config.toml
n_head = 3
beta2 = 0.99
lr_head = 0.00629
batch_tokens = [32768, 65536, 98304]
Each number is 500 + 25 x the weight over the matrix's rms, rounded and kept within 0 to 999. Layers, rows and columns count from 0. Numbers have three digits each.

# layer 6 MLP gate, 1024x384, rms 0.0784, rows 415-437, columns 0-95
483526468519531497511488493511523458511534490504512516479466492492509478496505524487557500521464517491490524484471513502515500502445476490494488495481495531529502491421503470508519509499484491492502529568507499498487493472493488488501510524548498516482496530490500498468507549527502510573
509541492530523517510465505505539497509525514480439533490471515515481539509486514541522530514503502528505478495441521524485545491515474469542470466542528487497502472465492527530530496498459514494473530516520511510511471487516527477534480499502489537486518499513506500510499564503495457527
570473514481544445478514452491449467488488485542522503528474502474473496465463499531440462483535510473485469496467482532487459530564543443473490475476501532535505536477509513494545463463570518464482519476508501489534487535513504510502468490528521522527528498485460484494517507492496524502
472482512493479536536563533519458498470452518496477553481489512492516514472510503500503465521527556481489534493486500523474505479485549507530478528463511545464496484524564487513486489482499445500511532487520482471521500493461451548491530501481490466491499515506467534456457507500512536480
477490540514517533484481480538497521485474500528456482529509491452521488520481506528530514503507508506477515487550564494482498540468536476528494548546497469511533512467455488479472452472465515513472521479483492519490502490496462452492490525483487510500492494511499478529508511494521493467
504466513487504467556501458543468488494487509545448517517512514493536516499487497466482525557505535489499500504500508515528532533526459437505464551463503482511490508517488515495501517481508516473476515512487465544457509512481481524517499494493510530529475513500472520510475472522492524484
480541494516483481491493497511492498503527485481492502490522505479488494483502500463508507496507483511500527510502486521494506470538485459510495495476528500481482525486514482476488549487557505531462512477447497499481535502536479529489510529495458531472496524456514536486506513512505530487
481550488487496508511494492510485519504468499531512504524504520500514505503489499527500502480512496514503470510520517532499539482502502515503507499486525504509489438525530488488463492494464516530501505530550478498491519460497502480486499538513520502480494501474483533485513513480487460512
509504506506530480480556499550515505503494515494485492497478444525458522514498490471528537523514444503512508510520534530514476482495512470481491547520541543514496524556488523484507533512540516531469480512520466517528531526480511532488478535501464524503552552498510529492537493485504499478
493493497566524500472525543464509484494468516506467520489524514502493566479510475506451506471516491508511545526535483494499523484518489536497456500498489500499499523452524495533492514513532482498497524471457516538520498504521485461495483530489516493473495537472563513512503527513503489482
477506541520465470501496496515540527517482464481499531487539446495498441505506512513507536453540530526464528500520488526513522475504497499525530502501481528516517462503512486491520499450515484508510473472499460490524484497476490509508491514478503534487494497466501493534511527542480516517
522522453510485580455497492569510510526504491509479533490459503535495494518510452491486521485504484492471457532509512459524520514503501518520482475502512516537487531501550520516485477424489506510470464505472516466509469495489509513469519479493529507479491520469505534526466537533499480514
491479484467469503500514507505500526466471521513496505501495458487506477546473498463495473523531485527512502494487470479477499484494511531461505491476532520486441507499515504526490515465521542505492510504529514477510524492462487500553496512502432492503517511474465510516503475509516477485
585547509502484468574467500470543494484478543514475466473450535542494482475555476475503464550472505522515495496494464517528484510519475484478505487485447455495469543487520510473535485490526492465507540497513530507523524513510486525508458513500493530455535527514504455506485513434527530533
514504535484515529494524507487541505446507522472448490476464508497467493521478506496496500526494457450530514486523509490506495522493544438485455493492539512469511495490480439562477490493522503504572465496508459525478469511462520521517545509476489517481531499510510450515511529501478493502
487487509465487502486466469505485529498535476479530515494517510488490501494536493528501522495527526511511474495479510485448495451528495463513436493492455477513478497494507470499499515451460509486484550479512502470511483495479516498508487535481438461496469519508462513497507515485449438455
516528451542503471504468464517459476534561502520493481472474553478476500448469492541499485490539498502536500504468509522510481529530472470527517460511490545494532477455480489524515478515501475500493528496519501480510517516536524464508499481510496534512498488553533538539486521500434512505
519512506499470463496497520504509503512501492486502523541485528515528541549487491506500529506502490511493484478488489521528475493490490519475505491502493482506493514470454494500484460462498489468477468495453508509483481493522486521498503529488520540509476452471499483520487460535499522532
500491479507525494454498520526454529454483442511512482484545464513498522445522546515460509490494495463480495518529518506503467498501467522495538546508538519546498533466516532502522538492528518512479545499507519540488509488504507528537516472508539490531512469457482487511503561495491539496
514542525445555522513539515522509455489497507486482475514506519500514508506509458513468479498512475484530501516538494495483486511497507463519511506464530543536507481490462505467519502444486491518560467526507507518489459539542480532522495512497496525483492505505516438495460527494454503503
519481522539563489492475507500496536524453532495476539558481501517501529497465496517478484538477512512508552468496512476518575455527545513529508525486517548496509518499495517496476473542506484456448514489497514500496467516493513526463500465477506509565499532492523500523482496527523539486
514454478516528517510499479459516513513518514509463522479492520549485491490509507525503466536473501513521499500505483498480503516506527514510462522470468488516467524469485495503487506507528472500462435506471466461522522502564514512489481511545490509538500498473480517476492516438505500528
523467514442546524483600498521481488550512503498514539500476493462515496484519521524465477506535484495505529475527495470455490467508489482497512478508502469506513523477471499522522512508457515512514466481469497499458487521512485525519501503521475493507467537514475469495527516473501499471
# layer 6 MLP up, 1024x384, rms 0.0811, rows 415-437, columns 0-95
473462507465469512500498501539499480526527489488465454509499505510492556472538523496477487467524487499513508504539550479501473502549483533503486527525492527501515495476465478469493478498490493497502528495475514472519497501530518510519474506504500492483517475519541533530473512554468518509
475517480532464496481510530524466483528483522537494517525495494524518501493536461528512557504473538482489533526512499469477503506501587515506489477445488502526469531506502505492513459458525483515532535507473532492534531489442537532507523501459456481484491478481507513514520492497488548499
499530482519507497457528498475481484460496467522533520492460488432519512497567493545441468470510469515535481472475452527477440537497489479507495492503477473521518487510484512534527510508522500463480489505516518488506494539499502505499505450504487509554495431491515510477486506470492498499
486489497502495485499493543506487472509490492458494458525501466543549526511453490502483507478549462463500522488457479480499504517507450508481533531481490481483557490524472474493494577463498535483519538521515516516461504496507540453491484517493531486501561550495491490489440442507505493482
496502515483526500470546510517468484501505484476557493518479511499501467481513498519525483490488489509481466507492470489529466475509535561516479525512496484527489503526491492492500525541483471522531509555480460500517471489491536458496535529518508526504521540518510519455471534484535566550
427511525514495501464476468476465521511501529468469505489535564523497504498495494494489512476450458511466504499509492468473463501560482512502503511479520483498498462488509444510488477569496501455480436504496509498489516501486505533531504495492504491521544479489508568510517486492525495450
497510495468518458481485510567524496494498492490504473512526496528548498527523503526524491523518514484460436480490477502460469541482507493531505499496432539481529521510478510497531495507481491508541491497534514510485468484487518493503483532533477556515498468535453498496461490466489507484
462487523508493466462508506527504484485475466493548493511526500506506507517554467528502543485488488479481519521516500468529456533478528497478485489500507488553494525464521477537468483495478500468507517570462484506519525506495535494511507489541520513493571481456527523509496502538520512505
523483481511477469513452482521464516518487469517511496474534486449498513457513505489489456506489495484511501496511478517471472462497484498507482572466531520526485491473477499490530486528545491501542503497510540489510476505476461507467470450514514523540541526504513468461540453553559498493
516502487521495544534456519499513496516467477528471501502466492471496474497515496543497521479470515500447500545530502514453457527550477502523490516464488459523487509524531501493510493505502515467517545479493496502483493497443511503520516506541518481468492505514537493485524453514524501570
516511503522488494487500489473519463513506492528466549478512501478487530553482540552490471516508517507522536483526512497504511474479516499537492486511451514466464444484499443520496488495489498499481534456426469495521481503504556473491473473478543510540452517493515470533491548515476465494
477470491484494498473460488485537484500487503470449530503507515512507491489533481492505526503522507505507497552484482493528499513495516476506454488477506536491512520506492528541495513449505476468511469495432517500468490453494529521514484493504554513511521468475513498519525541503501508498
519527517494488469501490536476501523561513478499518527510503488522484559480507534514512509490515522484499504508552504484522501507528487514499485522530464492488494504478517501458498498520481509524522458542492477515513499505475532494517519479490494514503498501476502502472553532531504511487
526506515504448498432476491485507517493503499564463501519506550481518518481499453520572554500506477463471508517529485478549492474499529530490520487497516476522508514471537472437494472496508468493524504526473501424497474553536447488502522502488510526504495487486512501462525457496521514494
491501532507538514533478460496443491448501508468497439507478464524465506519508492511498511491449503427440439478487501502503471507511476486508481506512529499490489526464478507477509527496462505482506515515504538500506460497538534478525511506455486480522499493531529458479498540537492482519
507461478530505532522490516473515514464538541518481537505455468522496451520524506404552504513484492507486502472529501515441548521504530493498531548478501504476485493508490468486512493467532496511522478527477495499526547503502503496514532496538479513527507532465546521513516492469530543500
517477480521500525467481494518476473495499510549472476452519545470523517528496509482565502522489549523505531481462448444477558532527501466531502473461514475508484499509495460516508496506466502522533496507483493512483499523502511517511507523504528510522504525566527469512513491523474475490
519476534485485478454517516523539512518499501469487518546500496523482496499485503527510492478475468516501521522529516517534520529509520549503536462466480428484504519506496498509504455497467501462507489481522521457524481508497455508510521520490503494534506473485482548496471518479479501479
491505495486489456541538516469556488527495503506465498516478465497505506561482496495508514453497489547512493517472533548506514461546497516498492479492451552495496466539484492578407479492492514537486534458532451517517475529484472536504477515440482517527488508520521527532526497463516479470
530489489489482490482518495514529463505514453542467481475513508459514507531510489479521447464505472515524519556508471483493513495482507494533517478500492511485527475522543460458479483521500486462528516503531486537464497524518501508449555503504461516535539523463503483545483513462504462503
510523549472516520479498469522471523495438545537554501542463529529508498534459504522457533490506550507521515485459476514439548529530539493504488545488470532493475468493509555470490483499534489475506457475484562483524518500499489500498488540477525528503479520490477496573504503512487533524
502555532503528552495485464515485512499507486488477499520515494543489484500495450481499475521480489434511448521513481492497528526497488526501487522506503459508512524461469491510498507493510537527500486467451491516498497458525495520503468486490472514479507515485492435450526537473474515488
499508522527497496493506477524489495450451504433487481503500503530456480463485483514524483478473521517472470487529481514465522536490495499505507510472493512516460471474482468495489557533481502532471476519521466427493503503530483477520556509513504480468507467489490507482499529497507541504
# layer 6 MLP down (transposed), 1024x384, rms 0.0772, rows 415-436, columns 0-95
490524525516501529497485494497507537518541459506454473501482529505508505489511527491526475493501476536464493462483485532519500473453520494544508521490470512498455537494487496491536507492515492476559493575536507506491464506525486500496489484542492485533541489515502495471449498502513522529
463505511557458520520511465519500505494533446505490521516529492491492504501463487487509523494516528527484500516510469476514447483482465478496494507444500491491494442503522502480450488490496535504550486531496515488487528542492485507487525462513416473490489514499488494481484490516496495524
470491502501534479511503493493499493498492471490520517504471462451486511539509499525476501453424531497531490488499474533500481521512505471516451469517475474488520525490482530493481500499481491492518456543535517467496514475489462436472507512495527518554487505546552553493438467505480495475
462533477486502436478510507490498492475475498528500515509486493474502501511470472496483518468477511506499427544510458486465524536497502501510527509514537500471526425466534513506477471494460481469510509469480541508507505455482480501459464480520508528472533500524500485470500471495539508481
481487476500519503500497512506467481522500497517504513512454491499547516517480506502453509513508459502490502518520505529475518535517520514496468481525537499497468517536476554521501509520480492468475501485515500500509502502512507507478497480484526502550476491460471498486484480496514519501
499493491485483456476506489477537473488470467497487449489492482485530507466538477515521489518458547516510530473493527500477508513512540556492507506510510501505481462515523521526489491501506487528485498491489515539496490492521488513450484520506532471497517490498490446482534475526497498533
494501488513517502496502475499495501514504512500470454464490530455544494504506514521485464541508498511500525483472516486512487499465504534528479510578462491486481516495510503534520479518445506476519514515490539478501500507503500432511503465529491512495498500492468473508474534506499469512
500496487497518528522478516514527496536515516502490506514484489515483479487504502491506496467513523502525419508460481531537504474514474489518501496469502489533520450496470473483487502486475508503524530492507488494520457496502513543477532522497495502514503508492529531487544492485484500530
529475485511473541533492502472502480503479489493475458493480505540496508523522510496574502522511487468483495506523492494494495505492485525536526520483524524527494503517475520455486524482546503494530523501473472461512534482503508537503542503526493484512519560500491548495523507529474494473
499480503496483523518480534521489551529478530528518522500504498543475448516470486505523466481461527514486501542505517529463504493522477505533499454479510494487486479530495464495472482496494506475484526489510526514541520530510459488442520492504460511496500496484491496447520509482458464460
506532538493512474558474467456483475504476438524513534510500511488472509510496444518511464515512540500469492520523503521521516444534509497512527514481504500497511491461460477526484520477486527489490567530546510462476478527491526539524519511533435493489486565500511490551507526477475530499
541546473495464531499477545532485488488523503465490505459450506522479532516488488517467443484526498516477466518502509504524543485497535475533498544496519548531475542524479512502504467482519479495481484474489474502473480539542476534458514528520478505450513493497452475538451517503484493499
515462518522474500509524460557484521492496491492504507504483533464514511498485488510492476533492479476470526510491488531500473521502530449519515500499557539485531529506510529528488517517542531516517499529478535479503545529494471500486491457487459491457492517523516463480489536520488475532
485535533525490493464520474515480526515533494506464554494501508505493491500513507489552518517487478493481532486531531498512530474504431558510543485527489544473516452461477491440431533540517397496512485508492461498488461505501531506522503511540470507498536467493479510517482486492482498462
524527574528545480509480474514478510490488484493488518516468467520522500511456491540453514491502524448467518463534540473520520510470457495528450465484512508488499533516478485511516480484472519537488506512520484495521478463485537493471496514486456480526529439490450457441501523489447538475
481513521492462483521498501529509506492467496523479506503462481472511515487493517497526480488483489508431493471527492471551513474445520533471517503558547506481486534482504523484478500520552465493511513541522467496476560517498499496502532453532551519511502515524518498489502468501511537536
567540475511510466494491478472440528490503560543530502524536510508515548490513468551523540524475514497501477505481477490524499466513513473514533488479445527509529489517491477500515480542478462499489502496525490486495427510461519478509538511476528489476469562493534523510510517470487522504
528487506514473472498452522478507497522520525503517510525518513532547524566503501473453488495473475503476523533532561452469502543526511509500483498484462540494494529448516504461527491497534491485465508517448518483514483512520463443526495485519533466493489527493539508535495486519534520517
514457489457474464492525522480515481475523535437496457498494511482569505518515489511588492487473510534520481501488517512478501523464531523475471481506458505492501509494521491459459498500541526509493520489479488533490511511497442529521519524501486537488464491496541466549505494538496483506
504529513490426500497471461524552471529512491519471500468464521561501519526490516483505524452500499550472495525510512501487494460509477509495527565495482465480484492475520523510482535525511493445471507544519494521495518486489534464515500481523512498491461505493502513543516474537478469484
542519490455457520531533479539496501506494489501489528508462506481486506473499508455471499498528530501494499474528532506495553491487506519483492540503487503491495461467459497509479497513508466459574520477497486495482490485479484545562513511497479471492528524477511466527529515515491533502
512523532479462549477527479526498532498497477461460484513502506525493516541539459473498495510493476501496500483491414482531555524528484541457465491514488490455524451504459479464507543464500529508472481478509541489466505501533469475462441501519512517515556481451482489463499511483545496515